Each number is 50 + 10 x the weight over its row's rms, rounded and kept within 0 to 99. Layers, rows and columns count from 0. The size before them is the row's rms in percent of the matrix's.

# down: layer 3 MLP down (transposed), 512x128, rms 0.13, rows 503-511, columns 64-127
# up: layer 3 MLP up, 512x128, rms 0.143, rows 504-511, columns 64-127
down503 062:57 42 36 51 62 39 69 47 44 37 53 61 56 54 60 57 61 53 45 46 33 50 45 29 59 48 47 39 47 47 58 41 47 66 60 62 62 60 48 46 40 44 51 53 38 57 62 50 41 39 38 20 51 51 46 72 50 44 52 49 46 46 62 60
up504 091:64 53 54 38 41 56 44 58 47 73 45 47 57 46 60 59 49 53 59 57 50 66 53 46 46 34 52 56 46 39 40 54 55 38 56 47 18 59 45 58 36 55 31 43 37 50 43 36 47 41 56 65 39 46 71 38 67 36 48 66 51 55 46 41
down504 073:43 45 44 56 48 50 49 37 56 57 34 61 49 60 70 79 54 43 36 54 58 56 54 59 56 70 27 57 34 36 37 41 53 69 58 55 53 47 49 33 47 52 44 45 50 47 47 33 68 44 41 37 60 40 62 64 62 60 70 49 52 45 45 43
up505 097:51 64 60 42 51 42 40 45 31 56 51 69 55 52 50 51 64 50 50 42 42 46 54 68 46 51 35 26 46 46 41 57 61 49 57 65 56 52 25 56 40 53 53 50 46 35 40 68 47 34 59 52 47 45 55 44 37 53 48 36 57 49 65 40
down505 106:49 42 50 42 49 56 64 41 43 26 52 36 55 45 57 53 31 57 57 36 71 45 50 45 44 62 41 72 73 46 60 53 45 45 50 46 40 49 59 50 70 38 50 52 45 57 59 52 48 46 50 51 51 65 32 70 50 59 36 56 69 51 37 59
up506 121:38 62 54 36 43 49 44 32 47 55 54 58 52 34 53 41 53 58 52 61 40 60 43 59 52 73 49 38 60 49 62 62 58 46 47 43 56 48 54 55 67 44 47 52 44 56 57 41 55 55 64 52 42 45 44 39 51 53 75 54 57 45 45 33
down506 118:46 35 47 50 44 45 52 49 45 51 59 63 59 54 41 53 44 41 48 45 59 50 38 12 40 53 41 56 54 57 47 62 35 68 54 72 41 49 49 58 48 58 41 29 51 48 46 45 51 33 55 62 50 65 53 42 53 56 60 45 53 54 63 38
up507 104:53 63 45 23 46 51 50 46 54 48 41 47 49 32 51 46 52 36 59 63 46 60 60 50 53 61 29 48 38 56 52 71 72 51 54 65 46 48 38 57 57 62 45 52 52 59 52 70 44 53 42 50 48 58 43 42 50 46 36 46 46 47 58 34
down507 086:43 61 64 55 52 58 44 65 42 41 52 31 57 51 42 33 43 47 65 45 56 31 54 54 47 48 59 53 53 61 36 30 52 55 46 62 49 57 32 48 58 29 51 57 52 51 55 28 64 51 57 59 52 37 55 41 46 51 53 53 60 50 53 45
up508 085:55 51 62 63 51 48 50 44 59 28 54 62 49 43 29 69 52 55 47 57 39 47 65 55 41 63 56 67 40 51 37 45 50 55 41 46 66 38 57 59 43 64 49 45 52 51 57 67 34 55 44 57 45 57 54 51 42 62 52 35 50 53 50 60
down508 097:42 62 60 57 45 56 33 31 48 69 38 35 60 57 76 35 45 37 46 54 60 70 60 50 50 63 48 45 49 44 57 43 55 46 50 47 29 59 46 57 44 60 32 49 52 54 36 32 71 61 70 48 45 49 45 36 64 42 42 54 42 44 39 34
up509 105:47 66 57 51 46 37 48 45 42 32 41 42 49 44 75 45 55 45 61 65 45 56 37 52 44 66 38 62 51 30 44 48 80 47 63 62 48 57 41 47 56 46 37 46 54 40 62 51 44 50 49 51 66 63 45 51 48 38 54 35 54 38 60 44
down509 110:52 51 51 45 56 42 54 47 36 46 46 59 40 49 55 67 48 50 37 55 51 52 43 40 44 39 47 62 52 50 56 55 54 69 43 60 57 48 54 49 37 42 67 52 50 47 69 45 86 62 56 43 48 27 47 49 56 56 52 50 55 40 44 56
up510 104:40 49 66 39 54 35 47 43 67 37 49 45 53 61 56 52 55 44 54 62 43 44 27 58 39 42 62 47 54 73 46 37 50 49 42 43 49 44 68 50 57 55 52 58 52 59 38 49 51 62 57 55 45 30 54 50 48 60 52 58 41 53 25 57
down510 106:53 38 64 57 45 50 61 37 51 65 52 42 64 55 68 48 69 59 54 68 43 35 49 51 44 55 52 55 36 55 41 45 54 49 34 48 38 51 56 43 46 51 24 47 42 44 40 54 49 77 39 54 58 47 59 36 49 50 39 65 53 51 56 57
up511 077:55 45 48 39 50 38 47 66 50 52 39 35 44 37 68 53 52 37 60 59 53 29 46 65 41 39 30 50 40 53 51 44 55 41 48 48 46 31 67 50 55 48 54 56 43 57 62 40 69 71 52 61 58 55 50 32 64 63 35 57 32 52 48 37
down511 064:46 18 52 49 46 54 33 42 34 51 53 43 62 50 65 47 57 52 64 45 45 45 50 62 53 45 53 43 58 45 59 77 43 57 48 40 39 39 61 56 66 61 41 58 38 43 46 56 52 43 42 55 49 45 51 62 56 57 46 45 57 42 49 29